{
  "d_mlp": 1152,
  "vocab_size": 32000,
  "activation": "tanh_gelu",
  "init_std_o": 0.00333,
  "init_std_up": 0.0188
}
Each number is 128 + 32 x the weight over its row's rms, rounded and kept within 0 to 255. Layers, rows and columns count from 0. The size above them is the row's rms in percent of the matrix's.

# layer 5 attention value, 192x192, rms 0.0571, rows 109-117, columns 0-191
size [ 82  94  95  88  91  77  84  81  82]
[[198  92 104  91 148 160  50  84 149 110  98 149 138  69  97 196 145 119 139  54 143 154 127 123 112 172  95 135 117 107 145 157 148 181 106 155 121 151 171 141 176 169 117 150 142 105 134 156 126 139 100 134 143 142 114  71 124 137 109 122  79 200 185 124 102 147 104 103 129 160 159  56 145 139 129 148 133 156 125 136 123  75 116 176 120 144 119 162 108 137 174 170 153 144 123 140  88 160 137 108 148  89 134 173 177 155 164 117  97  61 105 139 177 129 128 159 143 111 135 101 164 140 111 140 197 153 103 113 161 118 108 160  94  83 137  99 130 124 134 126 109 185 119  55 113 144 126  84 109 134 117 104 102  86 144 167 121 111 201 142 104 113 152 156 105  95 132 108 191 187 144  80 109  55  90 128  92 141 118 168  72 121 156 105 167 122 199 132 106  75 129 195]
 [170 172 103 104 108 127 113 124 137  98 103 137 172 125 165 123  57 166 119 112 129  98 145 143 147  75  73 116 223 153  71 140 120 181 125 110 136 116 135 203  92 216  98 118 148 175 173  94 125  94 134 134 118 153 119 106 137  96 132 146 145 108 137  88 124 116 110 113 156 197 105 107 130 185 107 101 151 143  97 129 129 158 121  99 100 157 187 136 144 133 142 134 120 105 137  87 120 120 211 130 115  51  96  99 161 150 131 128 166  93 153 133 231 163 189 167 144 135 118 130 155 105 122  87 186 170 118 158 130 120 154 146 157 124 146 145 103  77 117 177 140 113  97  97 112 106 137 109 117 152 100 129 115 132 104 101  93 104 167 120 105  89 156 107  72  98  95 125 109  65 131 139 132 115 118  70 176  73 134 123 130  70 136 129 142 141 165 231 125  90 151 122]
 [158  67  87  95 128 112 158  87 175 113 111 152 125 152 148  99 119 182 125 108 133 104  86 125 175 149  86  82 188  90 150 120 174 132 110 136  94 136 129 177 111 143  63 133 141 170 105 157 136 131 202 165 136 100  93 124 137 112 105 116 143 125  89 108 123 123 121 132 112 101  62 150 160 149 131 156 127 119  88  93 111 150 168 127 147 125 175 121  61 106 152 112 190 120 187 117 104 154  81 137  81 108 126 163 130 126 141 135 170 136 111 143 136  92 144 106 128 128 153 176 175 139  97  82 185 218 124 120 130 114 149 138 149  98 154 119 194  56 117 116 147  68  89 167 159 151 150 176 100 144 122  47 130 119 110 153  85  86 147 148 130  65 147 116 121  48  86 179  65 165 123 148  99  98 113 100 169  57 106 139 172  92 114 130 109 118 117 158  96 105 156 154]
 [ 60 187 125  84 173 137 136 137  81 145 114 139 160 119 122 186 142 100 145  96 156  62  60 125 153 139 123  60 183 174 160 134 137 120 101 131 108 141 140 177 114 138 130 120 116 136 131 136 151 182 149 170 125 157 102 148 116  87 112 125 107 101  69 158 104  80 213 170 101 186 119  99 174  72 146 137 152 124 124 127 145 134 146 109  86 141 134 163 196  97 154 105 158  71 121 139 137 108 132 144 115  74 107 111  97  69 132  95 186 123 159 133 186 144 155  92 170  68 104 114  81 107 165 139 158 105 141 121 196 147 139 147 166 189  71 142 146  92 106  98 100  87 173  94 116 159 137 109 157 131  83 125 172 131 120  99 107 144 161 113  73 167  89  93 149 171 109 127 142  95 139 160  66 145  77 144 101 100  99 145 132  96 122 168 124 101 101 117 136  74 104 165]
 [146 162 135  90 131  97 123 109 107 130 119 112 116 138  99 140 131  86 116 137 143  75  92 118  67 119 131 108 151 148 180 107 126  91 149 163 140 137 136 167 173 165 141 137 115 158 122 134 108 167 229  73 132 113  95 158  87 106 100 125 131 155  83 139  76  73 129 111  91 128 175 106 145 111 152 154 129 107  91 106 135 132 132 140  97 158 136 150 139 127 115 113 158 201 104  31 155 138 160 153 116 133  88 125  69 117 138 161 157 143 168 105  87 102  64  57 162 132 148 132 162 135  54 131 165 129  78 170 113 159 133  60 137 202 105  77 119 124 118 123 163 125 142 141 132 155 151  94 123 114   6 107 141 148 118 159 144 139 129 129 147  73 114 124 175 138  80 165  90  87 175 152  98 118 117 126 178 165 127 148 185  94 144 146 128 154 120  89 153 110 154 202]
 [113 115 141 137 198 110 192 108  89  77 102 130 111  86 151 131  98 181 107 131 110  80 114 121 110 129 128 133 135 117 158 138 103  78 155  94 125  98 118 157 125 123 168 103 152 152 179 174 167 148 106 144 132 169 139  81 143 139 169 138 152 111  45  89 109 125 145 144 127 158 105 136 101 137  99 113 136 135 138 142 124 167 115 144  98 131 171 108 184 149 140 102  91 137 172 188 144  94 156 155 137 118 133  91  93 118 135 114 151  92 208 143 224 142 172 158 158 105 128 147  82 140 109  93 163 102 173 107 133 108  97 185  92 139 136  76  36  84  81  73 146 107 180 108  92 180 105  86 116 124  39 168 146 150 108 135 120 123 130 110 127 159 116 110 120 113 110 139 161 144 144 206 117 174 136 181 192  96 154 113 111 109 144 206  80 158 110 145 162 113 131 114]
 [115 126 112 151 160 186 187 164 143 141 186 130  62 128  88  97 125 109 128 165 144  79 141 119 123 127 148 167 120 140 197 103 104  87 128 139 148  66 116  57 130 100 149 116 114 134 165 135 168 150 173 103 140 102 136 139  96 166 141 131 123 147 100 163 108  86 138 112 123  92 109 144 134 116 144 168 122 122 137 129 129 131 195 161  75 117 132 140 168 125  77  53 107 146 165  68 180  82  73 120 107 114  87 149  27 128 128 139  84  96 182  91 106 113  59 134 109 145 160 124 144 138 141 153 136  65 157 170  80 136 130 118 137 210  82 131  92 146 125  87 124 103 150 105 113 135 132 148 132 126  67  97 113 157 126 172 168 119  97 125 114 149 137 150 172 134 154 189  75 117  87 173  73 172 138 171 116 144 134 103 187 115 116 128  84 155 125  61 148 182 130 133]
 [106 169 133 123 200  83 169 144  80 111  84 109 182 110 167 170 172 141 175  63 105 107 126 128 119 158 114  87 122 110  98 140 127  59 133 158 165 164 117 182 120  99 183 116  95 126 118 221 128 156 165 180 120 155 120 127 131 128 185 150 148  98 118  72 110 108  94 184  98 155 140 159 107 123  88 158 135 126 148  90 123 117  92 149 145 131 148  82 148 153 160 142  94  96  96 135 125 123 117 166 119 124 121 128 129 118 101 104 156 142 140 134 151 127  75  97 133 100 127  66 127 161  98 127 100 157 108 105 103 145 124 157 105 121 158 152  65 170 179 146 135  91 148 133 204 123 118 237 123 126 120 146 199  97 121 137 180 134 124 140 161 127 103 110 155 162 101 106 123 152 162 164 103 147  97 188  90 162  94 148 102  98 107 154 145  54  86 127 121  55 160  66]
 [ 92 125 121 174  99 152  40 144 123 122 190 110 131 121 106 169 169  45 128 113 136  84 138 138 142 197 170 166 123 127 156 143 149 176 107 157  99 141 191 130 167 139 117 110 123 147  98 107 114 141  77  62 128 125 132 142 124  66 108 125  63 110 221 192 138  93 115 124 111 203 107  64 138 145 149  75 154 128 175 109 152 111 124 145 111 109 110 128 124 148 161 105 125 131 118  90 151 123 129 150 135  80 139 117 142 108 143 158 153 143  62 140 108 119 139 105 143 148 165 107  90 121 147 157 199  70  90 106 162 163  88 127 100 185  61  95 200 167 132 140 124 148  83 115 118 120 139 139 116 147 176 104 194  88 153 161 155 154  95 100  86 149 136 145 137 115 147  79 142  87 176  99  82 135  97  91 152 113 129  93 150 131 141 119 148 141 157 107 119 202 123 157]]
# layer 5 attention output (transposed), 192x192, rms 0.079, rows 109-116, columns 0-191
size [ 81  94 103  88  98  80  83  81]
[[ 63  81 159 183 149  79 184 171  95 153 119  97  90 145 101  83 132 118 113 170 119  60 102 144 117  93 149 118 172 113 105 102 102 131 100  89 125  98  88 135 112  92 108 129 145 119 142 128 108 100 141 121 122 135 126 161 129 130 144 113 200  27  71 116 135 125  92 173 146 135 133 208 108  96 108 117 119 116 136 125 140 138 163 101 139  97 144 101 131 134  78 106 113 142 127 126 118  95 108 147 112 151 151 121  80 147 102 124 174 193 190 115  86 112 170  98  97 139 140 159  96 100 165 132 113 122 196 191 109 142 135 129 131 197 125 164 144 136 174 117  72 123 127 192 166 165 118 147 157 139 122 129 140 181 112  68 154 159 103 131 132 124  28 132 130 182  93 156  75  85 130 168 150 182 135 160 156 144 150 103 155 175 119 132  93 155  90 109 131 151 188  71]
 [121  82 154 161 199 142 143 130  99 167 200 100  56 116 124 120 196  85 136 134 139 175 112 102  94 188 159 149  59 113 151 134 104  97 141 135 133 100 111  66 176  63 160 145 126 120  75 183  87 143 135  78 152 136 118 126 121 153 132 120  99 156 113 196 135 119 132 143  71  84 136 175 147  83 132 125 142 108 155 125 141  87 134 158 121  63  94 152 121 115 118 149 139 149 123 166 144 154  90 116 115 196 149 137  97  78 106  95  92 165  97 115  41 129  57 135 140 122 182  96  87 139  97 183  75  69 124  97 114 132 117 103 124 169  95 132 163 181 121  91 108 152 139 124 136 159 125 137 160 141 120 127 124 157 144 129 175 138  81 147 153 155  91 158 135 153 147 129 139 179 111 108 125 112 131 167  84 223 109 117 159 157 132 117 142 142 127  58 130 159  99 113]
 [128 148 160 162 140 144  90 170  77 144 157 123  99 102 120 146 141 133  99 118 128 152 159 121  68  69 152 148  75 170 149 149  92 141 147 136 133 154 129  77 101 129 191 110 105  68 112 104 136 127  44 105 153 174 143 132 143 134 154 148 129 178 128 142 131 122 122  99 143 113 188  92 115 115  97  99 140 140 159 133 126  96 116 125 135  86 130 134 198 151 100 144 102 134  74 171 133  97 201 133 140 122 132  83 164 140  71  90  50 124 155 137 110 148 155 134 102 116  90 101 133 153 163 147 125  22 145 156 110 150 110 120  93 150 125 128  60 185 132 121  90 170 154 102  87  92  82  73 117 137 142 201 151 156 168 126 167 145 119 114 136 152 130 130 102 203 123 110 133 146 113 105 114 167 145 152  82 215 162  65  70 183 108 154 136 138 155 117 192 105 111 117]
 [206 108 130 155  66 113 124 155 136 143 114 156  98 131 150  87 146 135 139 165 132 149 178 128 107 120 113 152  89 139  98 121 124 147 144 134 137 139 137 123 113  91 129 136 148 100 104 149  54 120  79  88 121  86 140  89 126 198 143 152 153 170 174  94 136 166 106  62 145  69 166 139  68 221 121 133 115 117 118 131 110 143 108 139 168  77  93  90  44 138 102 140 111 187 123 146  94 137  99 114 108 211 161 161 143 174 120 183  91 132  90 113  86  92  79 160  81 150 140  96 172 135  68 129  96 117 150 106  79 137 126 153 126 118 141 120  84 140 152 174 155 135 121 154 115  75 143 175  79 121 128 116  96 172 113 172 150 116 112 160 157 160 132 164 136 117 144 103 120 174  95 138 162  80 158 108 130 184 114 102 168 150  96 107 105 163 192 168 113 192  95  84]
 [141  96 112 155 130 125 136 121 152 162 135 127 132 115 190 104 127 170 138 118 138 168 164 146 176 119 109 109  90  98 106 159 150 145 131  76  90 112 116  87  66 106 128 106 145 104  98 135 142  67  42 182 104 147 174 102 150 176 137 143 138 133 142  86 169 150 183 135 187 124  98 154  67 175 127  85 140 131 150 140 133 160  75 136 154  66 108 134 133 151 141 178 108  62 134 236 101 112 119 105 135 166 136 103 155 142 132 119 102 115  94 155 168 138 156 185  65 151 113 116 101 161 184 138 106  70 154  72  95 136 128 186 132  95 119 180 141 160 129 137  89 112 144 145 131 108  97 145  92 137 240  93 141 106 131 148 129  76 109 152 168 169 156 138  87 135 163 101 143 142  85  88 151 150 150 116  99  79 154 100  91 127  88 122 114 114 145 144 120 127 109  59]
 [201 169 168 119  53 129  74 135 148 168 191 152 163 142 123 156 177 116 177 124 145 168 184 123 128 128 104 131  87 118 124  91 146 161 122 158 151 179 151 118 103 123  96 117  73 122 106 116  68 129 141  87 160  70 106 153 109 126  49 134 147 178 191 138 130 129 134  98 100 133 118 102 177 110 161 168 136  80 125 119 122 113  98 126 146 116 106 136  70 101 130 132 169 125  98  61  87 182 129  85 136 160 151 103 162 143 132 124 145 137  52 128  68  90  94 132 122 131 177 111 187 131 104 140  73 159  51 129 147 154 152  67 141 115 114 164 171 187 144 156 139 133 135 114 121  65 139 182 159 110 162  88 109  91 134 119 133 128 138 150 144  94 127 156 124 116 198 118 121 117 127  94 168  97 146  89  84 156  89 141 171 155 114  75 164 125 156 108 100 148 105  72]
 [146 175 127 103  66  67  75 113 142  91 109 157 202 114 188 188 134 123 152  82 128 205 154 145 152 112 103  83  79 114  86 174 167 104 142 139 130 179 152 152 145 159 133 135 123 121  84  70 121  95  87 168 107 134 128 139 158 126  92 122 105 119 129  78 145 162 203 130 131 160 158 103 117 144 164  89 131 175 143 119 123 164  59 140 145 116 117 107 111 141 158 184 118 102 105 167  85 149 183 123 116 132 150  84 197 133 164 144 170 113  82 162 183 150 161 109 133 143  98 141 130 138  73 126 119 138  68  68 133 133  97 140 125  36 132 126 152 141 131 166 157 109 146 152 136 112 109 132 103 133 219 119 141  76 116 114  97 139 158 128 138 127 119 103  85 114 131  71 162 139 171  74 167 112 116  87 135  69 114 138 100  77 111 149 134  89 129 145  80 103 114 103]
 [203 102 160 117  14 123  91 106 153 139 133 176  80 150 110  96  97 132  85 146  89 120 142 135 108  95 105 158 154 132 183 118 162 152 160  68 112 171 143 151  54 113 104 158 107 136 202  65 115 115 125  98 152 100 126 118 117 141  60 122 126 183 179 137 145 165 126  76 163 124 142  85 150 156 125 144 138 116 132 167 140 149 157 112 131 141 114 127  84 127  96  66 148 161 137  87 155 183 148  86 149 158 120 135 133 108 144 149  88  79  99 108 128  79 185 155  90 107 120 179 193 134 150 125 153 139 177 170 166 118 114 107 173 125 135 127 190 104 112  97  85 161 136  67  62  70 123  94 170 138 132 106  69 163 111 148  89 126 126 143 111 150 139 130 143  96 154 158 127  99  90 114 154 121 148  97 138  93 177 153 142 193 155  98 125 185 154 128 123 141 121 149]]